Each number is 128 + 32 x the weight over its row's rms, rounded and kept within 0 to 255. Layers, rows and columns count from 0. Numbers have three digits each. The size before them is the row's rms in percent of the matrix's.

# v: layer 4 attention value, 128x384, rms 0.0451, rows 73-127, columns 64-127
# o: layer 4 attention output (transposed), 256x384, rms 0.068, rows 73-127,201-255, columns 64-127
# up: layer 4 MLP up, 1536x384, rms 0.0521, rows 0-17, columns 64-127
# down: layer 4 MLP down (transposed), 1536x384, rms 0.0478, rows 0-16, columns 64-127
v73 100:106171141111127064112145119175110112134107152077129110111077177151111168147111109100141116151148086122212145143126099160145143206119148105140099122151129122094125138139113115134128159128181122
o73 095:080150129102100082089195161109159167116091178128154072145171182101141166116130081128117153136130111119201167129133154113129146159105142131106111132114112115167086132142110095116109163138160150
o201 116:122056083142140157147143155043130161072086145148152068095133164132120153112180131117120151120127171156091118129181151129105113042109128122164076192127124126183116147153104155144117110128134093
v74 102:124124089169101132144060173101163137117191109079121136132104134132131061138109115057154106147113210151091184149155147137124085085095132158143143086147159147100089060145153125171139143109099200
o74 106:066120104123122148159063062135123151127140122117142120113104129143134073105102111109131122141181142174083168138129152150118148152128125165132085085148130193144129081141137162185115127181119161
o202 105:132129105117188131147150100156124181083148140082133149163172115131181144115093081126128170136124040132161107140104125149137164133120115180112129061154096117180159073146139120084174141122109128
v75 088:169096121127095116157072176114199147159103135097120117142160152083112167134109099135116126132142101074164126116089122111077168112090132169160134154063093112138148114171158127137150121148124105
o75 086:117095095095071122123065092092143165162110174060109122101157133104093110079100136144115081178174090129126118145152159080093141148090124145125133099112067120126125145176166048121173102022183109
o203 098:154115105162109085113190186126129146150165133157104108127110077108107144120112120130123090095113132144124134096150192077144120149147150107138127092159202093065139160139174113132138148098191124
v76 097:081143143162126193155106120154138186094108139080148159153112174141133137086082164102094183117147115072154122172119111132101085147112154133145119090153079127155064151089122103168194114153122124
o76 099:130154132123099176100156081121158128062107161099141187150117118155124123073166179057118118132067153109138140134153095140121101156051105119117105125117075123158086105093088129111150125198120136
o204 104:181164145099135167085128109114109130133187093143171169058169103135139115074174082122127050120086166105101128129120183115105124197130147151094225088118100111101090156085103086126196099124103145
v77 095:184125151121143153071162140154143109090146136148164089106165167157164071040126123159167084128145155109140057148082109131138135192171129099175169146121127163112131134167090164128092140067135116
o77 109:118134169136135153102132150148096113159120106157127136107123160166206133130138118172180111115118179126194102123131123153113132145118157175138101125114126135156154149115074189167120107067159088
o205 095:083110109124103137098110084137098089105139128156158123107113135125150110118119130135113061123106112146139193139112139117075101130164148148085156117149140150142147131125113127089181159112169103
v78 102:172077112087146129178108088120087101136123148130134137102091166122135182129117150106141103048113149137117135101140134092167158086111167160162167083167173142124164144108102143128220138139064118
o78 097:134119089137151116130086110139126127087127181098074117177147170113126216087079075074093082127150120173144116102143093146142126120150092135164127129171141093076159135138102110127137177198091115
o206 104:122169139128055092113128134116076150143115104138117077166136119125127090100165134126130147061122115110196093086153129142114184143115068098098094075162064104154151144183141114197068130120116155
v79 108:164127108159127110155165099108202113143154135157143098108118141130186084148146150071115105139098125109159162219129155149119128127142098098166141147116122122116123157129139099168086100119065130
o79 105:137089113138088072136164132124167148133169144138168121154128110082147111102101113076141132107138124135151188104151222081073129125147118113122157134134131086137075133076081084148124105119112150
o207 110:114108180139174145107113105165132146179161132174087122167189124143098127107137186174169169165140157187175059085113129141180125110125094180095136159093116113161180130125140114067038165154098123
v80 098:116130103114079110142090150154139146098132111132189153169094072140136144110089162080103150104065090068095065130124138057085125125109169118106134148088097137218185152170126068185198070063158096
o80 081:121129149172117142124092159094168100079164131128065169152125107124110176122115141155109084132160143073090091119095081108083109126152123167129142108115098141142165143139085104114155106092156100
o208 102:057166085147161170157102125054101107124122128089126130142088160129138206150166104137148055146155183150111193113088144094145156090104153141131053142101119172077123104135128168126118041129143145
v81 102:126130071093076069152117167143129116127147150067134094185131118076103150123149152092129141122185119133108116088155165205112130127147151111126136134116129120070066147099137132078093141132175097
o81 094:104075105078167063176125140085191078222137123094175127162104121103146117138137145112134125161169143180137171110165193162145127137142153101113146130118138158089125133164096097113154189118091064
o209 093:185144159141132109149077126087130159080111117119084144103137143170143148132125151133124100148097099112162098100118114125162123103158120161072134107153102134133065127150096083150169118148122109
v82 101:092108111058124065115093148186127108109092164084132173130149161053085073129104131113143142103113119171176076153137163114142099166128157200197146094176123167183120142176103090176163116140141121
o82 102:084119133098122086159150197106142118092126150090041115149111156115102092144134148113156107078153091193154125129162147101128087110090139152185124111092128136138088135164156080116091112094185121
o210 101:178116163134062100104150146073117147127157135081058100124112134108172170107130102102083127133100117087133158130169147126123150196179148047036187146146120124012079104059152147134141137147132048
v83 096:073166121136109117085091125098161117129149103178161124108153182096164148112133174121147112117111102126155023090133155080121165129116139133077126143165167166125106151114137146179137145161170120
o83 093:104188088130152153097110139122114132171116161181174145088101126104155129177099123127157103104092137117172034088114182077092168069169138097082211101144159146144079126093131131131161113162116152
o211 108:133076151107156159182104153147129177131106156134060135104089146142100186140137102083143124158188140135176122105056161133165066105150130156143186146091087135113163141161128100154098159095178150
v84 102:131089116131141121125188076173108106159162098132128117101146159109150078123121136116086131142062134138137150093069159160139113054146129116128121114121046148174089206110102113126152178134082105
o84 093:149069115097164135113144135114116101153172128116162144062123107102138114110124129133136172137089155152132152145073120154157127124081122138113119145181108126122090178124067113118193189107058151
o212 108:120133108122116164118149137162113106162117124143101136095132146158109105152146117132139171103089165145170068121180109124137143147101090136107107139107129072117114125101132133185079129108124128
v85 098:102126078107177099195122120160097110154120115185097051141116105146143142195134134120117169140110188190141164115121087143142081153190166138098092133154100153082098186131063122130101112093111170
o85 105:103088113114129025178157128187124136104116159189161153103133113116159146153104142153148137135154138162140175116060168123112137109126152113172062157140095136081085156083050135131141139096079173
o213 099:132098169145089141148118150110143151095071158077164134140122157116111159088130141170109112095139071130124063159181107183149155112112054136156125099133082138117121102079125074133169206191140095
v86 109:124161097108119102132163143084145087145093149153164156087047195155121130175119092087135118080137134118164170112122170118129090115135075122115151151144103090191154118136122079120101097119099113
o86 100:156188075119129121117158107079136103097082137125151136069115168131119120131133122079102117095075136119159200142157157158125145114130073126105096137117125129162121092163114143125139119108091132
o214 115:141085097117153145096114137127177084106187168144092107111147125138057199133124133123137110166131185204091078119126084082100088159182076091115120085140155131090191142131166149107124181079160122
v87 102:089105127149156159093096156140163137111158159165118130166156083120125085097077106184152146100157067099076136140137121171083105179136169115111140154135174197210056121124133039117127137133205117
o87 097:123132154097174184109087171144130093095162124130159103169174097131122116131115146121104145146061087104121091152146134139110130140135111120108154106110158079138178140159166104128145106138148129
o215 105:141164153158125130192146099141137122144131125155109135160108137161161183168118156126160090153090137128176128076127171151163110085161077138093131145121135199116113095165178111112083127125103153
v88 101:172092114118198108092165176188127131069163083132095123138205084084076089158125130119125100069078107195143129105143170117121156092116137090150165121139111132180165111148088148122083090137119096
o88 102:147123094141130126171105152183097119069140118157139185090151136123122144158127161170159147051162112147204177073041118110082127141113107086166128114207140077133113133154087097060164103128110131
o216 101:051156119140170138210107085075079105169173124101211117109110178150139057159146137125175153175150167093156107111134107168152149168151130174122094141072158125111156143114154175147120153123128036
v89 098:132115130096161112107110144073082138114083105090183103098134125105175111131155161159107149082128112139068093152138101099035142160149129135106118164097097080129069144161144124112152100120120130
o89 090:105140127141095094109079141120114150138111193142097111107156105128210104106169183150101130131124184121107092100112061109079086085152143116160093173153090106093114100151148169079138108145159111
o217 115:059133144129120138197136120127096141134155111100107145132121110099144149101187137148121134191185182175157151121156107104183124077144146151111082107160124177088130083110128171105152152166159139
v90 090:093120117155135096130168143142113154166171134169141168159117117096125145155156129163122133111237154134158092124114073116104124119151130136139105116190136181192138162145135130124069118130161130
o90 102:112122111116189150093159156152083153118107128144153144143124126079110138122110156191107136143166106088141144148104107112098121094126154165175126145177154156167115131145093118095058067134169107
o218 099:121150217111128126133107111131093148176135154102186112160151154130181084142137094079143180187106137152138164109108191199092097160114160134077104076109149123130134100181141107132111144174117113
v91 103:164134095166161099081110118110110104104090141072163163105083125147097144131205115101126092107101134151140043128100160175129181158123063128110138200148197147128123140120133142147138125115151104
o91 106:119104129183123092127098151095142119143086109106103132096072142085146115115119107142141135179148169113165102149116096096156195142129111119097088132126219123090165165118120166145189149117116079
o219 110:115083035124138078127148121126151143159106138142142083137121107109144195122065160157066095136137132110066170150081076071088113111130116108136079079130100130070142133122142153112166178080191146
v92 090:162136147167151139092135135134133145096080136151165142125135117083159111070185098112150130081060134113152099156192143095161182105117079134145200092098153176137104154133075115142147112159134095
o92 086:150163154113120067105162075074147168163145085105112123141147169126177053181079035105128169134118160108137083143146166198168129125105179136160109170066171130183171152127138114171102104126112113
o220 102:203114136131098101085157105132101112143112107116128122052159151156115125137114106107095105104119113148112106121149154106125099136105140108129149106139125132183108147083146120117179186088109146
v93 118:153091133152134163148158126154075126142092113079097121144155105138097050093073186178140175176169137110112208134114079104122140184109107106094134119128127124167118193134076153115162149103097175
o93 104:126142148145137117121119139133093129137098146088156125087182117136069114124111174143138207149166057099082213091107095176151158168107115138096142081128074124155113170088094144124139138110096143
o221 112:137134147097114094121156070150139111190153125145151106167108119124124108100186161118156149147126177128161083156092146171199109152121135130124094133116171159146129096141053137171093146118117171
v94 095:148097110133113163150126107109108167147156054153108167157137178141174131141126091158091184122132136159101123187166104068141154127128247102113101114122056095127171107128087074032080126137110142
o94 105:159129078086133107100116093137118161127145107100160150155134126136145131145114149069117182129108062155093120116145191135158136116202163115118139138141076135202110080193067105076064127148128114
o222 104:108164112129121170124135118128106148105140126119134152166121142121162164135113171133152167139119045181174127088163121138149120117131137170134133046226119118186105127037132091127108161098115099
v95 101:064061155152085108106137120131117105133126083166114088132099172082110141127136143112150175074127123134135064152108097114076126123082137111115140091115148125027067173110110132142111120148093152
o95 096:087105120061101108111080162128091132160114121160087107119094150092076184155127136151142134111122157107171130168126116093096149121135150129141099039105123107120100162117119143105108124153121174
o223 107:152115112101120116076096160125112141121125147054081130149158163125199134151098093117150143156116105112134197138081124127106125137159153067177153116150131116156133092115132085076168148175160102
v96 100:085070112117133103070153087167157094128160114094129096156136104197115125197111136122115124133098145173137099098060138125192092087128124140175131138083103070139086138127119095105154136156139169
o96 094:131045112104114092070115092125150133128130082125182125163169137169183127170093187150172142131150183159149131106077181138171082131114139132146112148109109077140086119137082162159147133124172139
o224 095:174128093144090164046140155089161108138127146171112114135130096127118148095096119087093083155078121049154183114146142123108165140136142128082181138138147154115128136072144104131132096150119117
v97 100:159136128150145111155159162092114119182145154133139141125111165153142129069119099126130124127140112141089119110170110140133093152153125152136115164116181143079138132091093076144141119134118122
o97 086:132148123119152085078164111129131089132129154068080133165141158162177111073154108117089156154064093168106092159153116142162080165108119170104146202097191157109137124157117108176100112151077047
o225 087:093162175164131100210131124181142154185112102161164117181135115141115081167120166112189166123112180193142091131125113109135151109113144155085074124103146153162101126175101154134085121096146158
v98 094:126141167100115182138143089179128117114088134094162155136128087181153097097155107151134078103123168067142155113140107094203088102156092089136108148193153155118094068108106132190097153094131169
o98 090:164116170098106183112147079151129124074113079090165119144135094217137125109148124148112096109099181136091136105122137130174135104149108152127107134128058136145122112119136132164090166104122147
o226 088:096133153136141128105082125178148119110149114182153128174089108170105099134162148095181119102111166131148105122099122085123164113103106185092125146133118103174137155128115148128113093137158145
v99 100:110147099102153088152132118092140147171185146104141117113148105111153071171082147127136189103109143086094108162141116163144100113109119132102104112091182160145141181100148119166085147064126157
o99 098:116117155077124105151140142080128118155185176141110127121090119131134126108104163092100115146128160108112171158102099190110078144071147124138084084135214144135164131163111076121146142088109125
o227 103:188163140128139135143131115101134148155177096121135156115161084137142171104210123175146146114127155136172151153161134110180162093154074106106153128146115102074127151143148141099179129210151081
v100 094:101130136115146100146132116121130120127138074163114102096127175161128087166103140146152138177091123123148093061169172133176106111127153125114126140116182127121044137183108121126131111122093143
o100 099:191119122111168128153131140100147089161130112124163086147111162117108156143104126070113149129148122159175126084129179126162128124154147106136120156125170165138132153156110051118145125113123165
o228 095:183119113129110161071147127114106104080120120079119155096163130101084139117094135159120154149092102140117137124176124127087107175131113062112197111154127115152127143096173120144159130128109121
v101 107:105083175182135128107131142100143138154135061119102076106144157199191130121177074136163193110141114125119136108151121151161156116143143142136114169099052124128122102194164127159137106147131120
o101 100:075110140157119156099067143098206165153103106161124081099176139188169151105148105107137190079123099128120142147119136153156133110128112158091160126140078121155128114119175168140137161146087129
o229 111:071152091128144118163106142145093127133110118103111169153170115043098100121104138128143152131093084113124115183129143128096124164099121157162145098107180095126176146176105107160137193119124141
v102 092:124152148144111083106194145129113084089077091152084110085178101104078158146116112100141118101140143163127120116079126141096118128165104079092117103124084109108146162147110132095160119148115086
o102 070:128168103165073115126167181128122112121117120152169116147118151119103161135136099153135154073146128160187114123116073133134122111165140093080126118126081163088157171150179133091144119110112115
o230 094:153120123091085159089179134126170120124132169120146126087132178128099116141110121106093120146141094143094120109124118147107065159143123120173178050127129109137134162084115109126124156131146101
v103 093:164146086097086167154070127110045113138074168051169066136081082170143039160137169090102098170150113133108173146107114196160155175110141097123164137183088152123085168148085068116116151126170146
o103 091:094149115143129183153123212108088093185028125137170096138137148161149131141162171161136087128106104144113156112134079142134083136102086177137099112170129112147111171077108158079142135117156125
o231 106:121139181145105133151126130152112116153082135158155114109134134113092114119164097085100138144161183134137059131060140125141122145109140146091119169076125145084094173138072174144155122166071117
v104 101:106112145136139114071096142080152100114141193171147178153109142074100120161169099145162136159111167151101104120132138119134103114141176127096136141097168143156090075089166159148146151152137149
o104 091:141143190124114183108095139096103107104127132134087094138152164158108097155133092119157131079129186104131094093160105101124147128090138121137130111066127149141125132137164148162162183090140173
o232 103:131112156165103123099151103125129133143159140122135087107136125097106106099159162163137128120177169123163128173163144125143155124136138099131108216102196121128126177119099147067109140070149138
v105 093:149135141110127139184066097166065096152132150139127133140104238099155100137110164103153139148156155134111154129146133132051143194112148114132090136150188145178128122143132092083172116163145140
o105 093:164141120071144144148155064117138077156098105131139149141078173125151139147123119065123129115135172054134157089152179150108130171159161133111079112116191195177139125083161095095129098149179095
o233 093:152161156185133111136116091169113127137159119193128100115095107134135093177117123140121133100125188177181125087109132135153179113169131115033138135126162113130100180096134147175098106073170145
v106 103:164161116187131128180170109070150085121142143122170083160144190170112117137146128044090162096179120139126139058123113141060122172171118094134108096104136107130162073127099114173149140106109160
o106 105:172152139154064159204158183106167140172167119148182128090177169148131115132078134084167131085127076138131173088158159138114164086132141097144105133136093164097092120100101133185161159083071139
o234 113:063082139134112152105089166123095121096111118071169124118098166121036104098131152137170165118152153183082082161105107168127112107093140150202073196139113156138124058190077149163107147122092120
v107 101:156165050163166087097182171101198228154136166154104173143175052052151160152072155174134115040149154144169191163153166076144132108097176118077207106115085105182101080196088097116128150131097151
o107 101:149167061113204110096098148142155168115100118122094135167179066080136140137076192136133099081129101117142142182158143142123117084086151116177154065194047109170077141208094118136148103160148165
o235 099:058078135148135147187070106106136127193144092103133122175140161183102110119131163115208141133130158157089070135119086165159148124117124154174070147077163126168188143204115162126098135143102123
v108 100:122115151036117114152092108169101147158140088115128125085213117099149071091090102151111186112140061111110125056140128154132188125137122137126129121129057145156053130126149092095185125163101111
o108 109:133123076088151133057050105120174141144162088086122119139185137123144116151066057074078161066090094204141139094154092122157129123169088153121175081175123118180117114113111104094126097084104122
o236 107:132178111116113133120133173149135204132089088181059152177124066149154148183141123106161180129088164114170135181121119095112097144146142156150099135133127077110156105172142166148081135156143126
v109 099:106130177132164159131093052172126153093187111132115142115061082156109153116184156138099094136095115092131139115106078132079140150082102162137104147136123145166140126074071149169090155092114132
o109 083:104142171120155175112114075133116131077146138133113176100108109129105155093109110162062116174070127150085115085128100119097193121115109154118133065149161133164141122064130114117091142143158111
o237 085:113167136092167130138141129125118123181122123151156139196132089135137065187125107151189155154146191134126143130152170115146142079124148134109079162089134120118129097172158147059111117119191135
v110 094:133150105083101128091168142171101171155094132122086163149132061127225111154131057155141142172118115127128104155098101120149145092095139146129162086120141096116135088085128086119109099114141110
o110 097:116154080122162120103163089185093198127078099104139163168133089139162079188116051215166191163144125082092130123103069105125150133089109137121159146137146079135105075130084119146085120121091147
o238 088:173137127145137147141169108079148118137146104132162114088151143125076168122131175131149118110164121137128161101135086087118077143162109108119113062129138102124119112074179140112153167123131197
v111 102:080082135113154115182115154155100130084098100139058123108107122103120171145056137126042089100120124153110180143140178108067114148116172116055108098147108126119114135159162171121177128088100138
o111 090:135104089129124092168122129090195131057126129136061144124122126064148104159058152144062094094112125114073131121131122110126150085103177118114116121113141162198164147136085085117135126094124150
o239 105:164118084184079122112112106037086108113130094055141056195155156128122140165135056149092174148098139110099129127177153163093132144103186083123097156138131106103121104063147120211135073177130093
v112 104:138149080073123150105150119075070153145119079090121175125107183081115136145125125149146132159103102137135127083192153117176155121136153143124086090142169162135094107080118105144166130095123139
o112 097:089110094126149173134152126152053179167120126094188167143104124144096164143135177136135113147186079153132189075124155147163174174112109167204116149169168177145080080111059158104153178152166174
o240 096:100084157111121083157121149180149151118132182071138129155131144138092204163136120116191108152140068109130133146121043193110101157111134174132181099131087109109127131106128140116106145117121108
v113 098:150129143166144157189109092136134034139154164161130156089153089161176104139104128103121120148112132094153162070137149102134108137123107155137122147102169118168133161161161081188083122148096135
o113 094:097115129127091137154124153106159103107166130189115140120113123150128142117164128183125110090138148136150100079179118097143109101136134083053134091153118185147129122105117100180143136098113135
o241 106:131096065069157128116180103077158120120190120137060138149121093062118095092149118148124191120140121114114140180156112119118139115089151124139115154060160121076188101138112158083150130141123132
v114 098:091146128133141158093101136136078177106198143134123134144169171095143113136188136114105150129141096151097193105106089133112168171191176139093114124155178090137123073153147126112137137125163133
o114 095:097104104117095106118083111209054136125127121169096125112160150128154164142143170133148124128127131106086140128139101100070164162148158147148072162172197093123161069140149168158130057142124095
o242 103:127076096180111124154126126185151135119095166126107117081092116149165134150035137114138120160136042072135128144158123130146114098116076167151169083150118135122114131085201136148138157129139097
v115 097:149138110133129172162130110140117139187152115175118173123116120109120066193139125143120193147185100138087138100137168113093086159082135166127134107152118117063134150117131100121131162142061136
o115 085:147178101136164163136136147130147124189065129195091142084153139124119098162114158113164114104136113124104129083159145106131085111136177156128145064134141127119135152135163122170091145117088181
o243 104:144116147126137107166161135134136120133136141096153130134154142144129124097148149161103139118149197086151124184108079146099152137131155094168055144062177105166161089145138168159148128133085136
v116 105:160104134165203067131140130148129153130123098170106089159157083168159149132085115051145081191101134096135094088107136141142103080088151107129116096089134138100094139183178091170144120110126159
o116 100:127104134171209133073149094160170191108155164106105116186191070152112163103138138184120148169100121089145103176123098163151090130109115089096153093093115135145103112117114069132145080101157158
o244 118:056106094111129123161121129130077120177152107079160117140146150088095108140132118097143128178167169160144151149088178147102125148082119225074073130107194097149162163148074147125115107133114151
v117 092:144112130105124135164115189146133115066107049136108100096135172112121115098153136044144176141089103153131125139098072092168128093116170140125134093096072153133119148201167132209103139112152076
o117 068:147121138072128114182121122141163113085170096114093105122121131147101110106133120105181108133142158146121102066161059126129141147165153116123123107150117169176111105128119134136147165154117123
o245 090:167177087075088120110187147083132106110109130067091133067139119126116149098113074138070100116116091103123115113149129139086127168156154101144190062171110115131092119017154134114202159137130127
v118 108:136128119104121120114190138145143191142136170133122144106142176187137128104171156133155151125071113108191136139138137125210135107114154067114157098157088132160098143129133117082081088118135115
o118 097:179087102088159125142096185075114161137099145109088136122058181131137093115187145093164143131150112122168109122129106119163137179108142163186138195116053098157091128180139128130048118130169103
o246 121:150168118131122127123122101112150136141163101126098155134160140138147126133131117101135127115111095080105129152118116145121101149132146156124190115077115076114136162098111106159114182149141138
v119 099:120114164155104126117094097129116144160140132113197093114112161134150094119178198106150142093131106117120149150173159178086194107113151167109066126090159127104191060143168049161157165127118088
o119 098:135167129116101169141100109162130141143077140087134174070164141121154107127163143098150134093139166116154108145183084172099129136114157168136113157071112115068099130123148140171183204226119156
o247 112:115155073151171118150155208132118093107156128160079122111108116131090149083156093190182107158182166158105100118157102110144085111177088159180147127088125118123098154125106122125111174139150124
v120 111:112118146149091141054107125086065094140122131191159079114086130122123108148140093110160118149092151213119139111148101153131123133123091090113095141218129100093086129034167149098188119175096127
o120 096:114170115096129145079102068143111164098117141187177103115120121137133101122190179125161147108125139160092103110128115151149130136098141070148102140114113083100068092083160140102136126220145159
o248 103:168084144101081108127148112169122169144131161098119159083185156123083134134123065110067108057147090066117128144149113153095147161170123138131165098142094087125142139044141103114157149095112144
v121 108:163092158177157098115166124159144144130090113154081071143135168138091124102185111187154133143100137133135148129128094119085139119093135103159141108139142128117149190088130139112106163113061137
o121 097:119101162154113096126124100151138163113133154145073179147108138089098178071167117145138153081144141112140124099160096150099105155120159118140157078099132079075108176075158133137153126138096139
o249 112:105175103040123130067124137097112082184161126111077094125097125100159110112082154138072125085143060134129128137132109147151135169141162117144079132085142146124129109092117131120207145142144114
v122 096:126152115144099139131111130136165148154104144080140128121117121121133141131176157186145158103099083099105140158144168106160110138105108163163112113119136133076125094072101148132163116160128149
o122 094:114128073153093104134130146225119174128121133115185137105119076150097106120173163121125158103128131149130162192153196098137105167107128116115142087116104121036054100113126128131177112121108135
o250 100:178121133109146192122070152106098119059206123142151169072109039157115132090154157167136103160081108136101130082181147105172128175167133127042255162157117137081089107151170108111139110151152098
v123 099:104131199076096136160095150086148128119142118069077162123089186129121211115149134161170184093159167132124136136158146125062135182141134139097083101113126119127116083115192179108161121132162097
o123 090:132136177146111142172107150070141107145196110086147093148059130129137176082157134127161170142103141094148112178155150120146151146141092124084093138149104113057184086159173121124136129150106102
o251 103:115140065118105121091064133154113176113162097105154120154147130111135092108128131104136176110098091089130150156152116131103127104147154109126143166157088122119128157169108104111111082158104119
v124 102:176124131118161129089144092083061176079111153199174155117098106123103132157169117082056130060129203158122081111149116147097104153125127125065136105143116163115132145059174101067110120126062147
o124 103:162131155121143176088180141124096168107109133202186103119137126121110097107126145122113131097133195152109122089125074173137145134113152135106113096135133159140115158111149113077169154134147136
o252 109:151137150144140122145181151090165110164147119128156098093141108142093180097151046159110103146124178099110154149107138141078127130144096097091220099135134144134115174093114144134180140084156159
v125 100:125215109091099105085111134136131149119087126103118083102078110125059118162111146126098098094169163144133142150117113140138175094111096195136122080116106179117145134122127163159158155165122074
o125 099:106255139128110122122147135130108126150068143161086081072091122120076075188115071120116100165161126187163134140172128184158160107078119153109075128127134188153096100124140176175146166136148079
o253 088:179130124086152135108165166109153098124116101153136150102150103082125120109131091161112133107124131108079071178149115189134102144139155121139142133071065112131117229118114087122163150115174137
v126 099:150108121168136128149129092182093149187169141189131116081157117070203093160152120125072110097078140060148104145126126114173088130119049183193094173156179161151136126136082162157139190132098179
o126 098:055140134122134145122170079171127151164158142155112092166168128072198115123127057125039125160100096142153127107108101102117121089120102125169068113172143186108143138060134098175124161145070168
o254 109:106078143141157112091134103149125113120147099144140145145116084117149091100107139179112169152132105169107108157177121113118078140089116119117114107112132085202176114166089119106033166163074113
v127 095:132087113134233165089107104180097111136090115100153119150161182128110139151114144133143171106131111116107123141082151146145122200131090148216159074151142110114127109124104158131145164079123150
o127 096:151112121137096151150123112158138105125091110099154146103144110137116144125104155156199138064126172167127110126124125089109129160105103112143142106143087094139111148136099181166157125122110092
o255 107:140221141147057140091204136125109130161175099118153131073125117192127114064152026095153098062100126089154130080157158113137131124132096134090164159131089109093097138084103137139169114171083127
up0 109:094129120105130169127117119097197137095150100096171167102071138151174113128058158078147093099121123139084077102162182106142112138145113099141094176120119099134100128088135106153171171076139147
down0 107:117123109106109068130144151094074089199099144111164095068055145151125177054126167110165066136196124165094176136129136161088140072128147116085108101117205143133126165147129232095152132099182121
up1 101:137143144132089144106126113094142119132099162119160164121121155110100185119143165134117129145174123148128119130145143149155117197093112154061113112146168139152164149109078105088147189102105159
down1 101:146154162101084076103184155067159064151113153145106080147106109107108145084150133109088110129130160166043093140110147116178104159137131067125111107157124078126126155120164130180114132116147103
up2 098:146084112114144119135115076139175161115146113167119122079135147072159118155133157085127114077123073105145158113167128154081155073111190112112121149149112178178132152094099115185149143122107162
down2 091:138200062076174137074126121102150156150132205086125099110146042108106167141111104215086124160192180156145133169078173112121131153134103140114152091100148108047152111089155199115122193110155089
up3 099:135112149095133127100095139123126107161094124137128197139134122165131137123188080181167157105180142105133164120099141125158136121121114134061110098161103120163176093124147120117163133127167128
down3 096:129107156123071093161083129086168080113118128082116063141072189175109149127125058112125114150120158090123076148095130097084164093102139093132126206137135174072140129187154174107176181175170134
up4 099:142132057051171128131122113180119139081139151104126179142123126122084112131068142092126169150114119127097145085164132112146130166105100104112063133118079138132105115148118122149173122034142104
down4 098:155086103112168057149152100119102100129159117176105120131158109133118082064124120134075161157111090127115074129078096093154161157105128178122124139118102137106111157120149134092136113162154078
up5 089:114130140151148115167149101113108070113144170159176114144149102073128130181158142143112129177120144100135118072122119115013125129155133123088114134094194091183136127045114113125095138173105162
down5 089:119125127170095186151127094089098105126193108129124129173139239133181109129159127080130107127152189100140100102081190162118109116078147122142095114191153132158096121101095165113147143058166135
up6 101:193086124161156142127124110088081127187117129151151166152092101138158083124098132096121089177108139096107123089141123110184114098151163131140096175127094163133141160122099092112169143123085123
down6 101:094126134123160100097110118168157166108200141130136050160142110092187115164129164197129177113124109142198153105198120095083107121111069100168115102150104094129142090147142171148104168139120084
up7 103:095096098096143117188129058104156167144141131112167119179115144095093196127090162147164111150186082088125108114140127073125080100088148131172069104111086144174071126155178126103066108097150165
down7 101:137082144140110083160146194108184115124060177125090109149116141180168103173163101133123157163168099103147219139097129140132120107152088130147185150141150060117156118110140146178077120119090115
up8 098:119133183200098156158161131140117119120154198204162099138110124122146122142141103164118121131179151095119101180102132131104166093154119164127020159221107106117128127137158133160137115067080130
down8 094:158079123108126126087075109185168103102176076130166099142089130129080175089148145093163121173136143073156110159211093149189149123139099094199200113100073145131064132136146152108101085124162116
up9 103:123066135191155190141154123105167165187128138134156137119116135146174109139147091131046102190128172050125147085169165174142129144118091207164143155116146123158127132105152097087164130143135120
down9 100:112079123184134150168065169120170103073116106147171103110122133112089142208072181121147118144093126173112109134144099110132098151154152134137136089154038144073136127193134199179128088151129172
up10 102:112114145150159183236094151080097139119166151171153098138068141159126143142148157114145095164156090128167078130104142135174139101046111110085146146164172112145166092173149118188109148093090152
down10 101:118106158145111143149153095144135106164164099134185149159172158114150197098125091179089155139149140120194133122181091181075151093119198205079091090130123097130113088070130089102107134149118136
up11 096:168177120112101161104110159116149149138175065131170182134125116161089039125153151113119147105056090172064221057137220107070110208109121095098159136188099060143138122078070109142145150089069151
down11 089:094147136168130124188120124075141161152157128126071080166113165129128160139135146134145159123187181097128072152105083128163095089137117146162118133054160129110135140174175155158118086135152110
up12 096:123076142141113168104161138149136120167086092081182126142094125119137147095148059112081108121134105162102089111109124181123121137099063128138175124119112133152135092117123121155127103114092144
down12 088:151078149139115111167126104086091180140146120155095133127120118144154171151082119138169188124123144102140121192084118077127105134116157146105149123160134075085124150080145127111126150126101139
up13 093:182187180095118125172158158143160121167146107133087102160093128105090155085105112181056078127134164095123119111165137135086094151135163120136135149117187170124174096137111170143175215167110180
down13 096:168115087108149161070160117126113180144098141212167164119147047165117158137098123174109094135153145094155093140173143163131149161184111094151102138132125170154117198119087137137127130095161130
up14 101:096162165181095092138099105159121104132143064143148100167155131144161107154227126095113156170073178083097081131119102133142124144133098158082082119126113123078128141179149127117144152104073141
down14 101:153169163126076154129170105110123119073128127122162127093111086164091149085112123112145112102164153184107092092180139186114131172145119112127159172142058117127119138128101080087162136142132085
up15 100:094120127070138093125084126067099152067122174123075116192167139112163154125134116178128145184160111131135150158156177124135039161110086112091128104227139113095167136101155071160162186133144111
down15 104:079087118148126060125066114102155129052102102122151035157149236120128175127197106134202098128136103109137157135105156099126133155140119111092098127126223123176155127127146089065134087220143151
up16 097:166078157142102139106133148161148145191132057105142109153101130104168136140082152054094147156096142150095150083130171142118125178088152207101086134080106088114122148134118098148131151166088175
down16 106:127148141114187122142135079119161156095110177153143167100146171141086107108130095082156152146105085076137128140176152096137165093104091119091158139164075148130091117127182184120149142179066097
up17 099:130122167062159125142140112124200121086097092090115110129135158092136132144088102092147102126150130112167073121113152092136104093126089063182091159126092124132115141075120067167116071115198188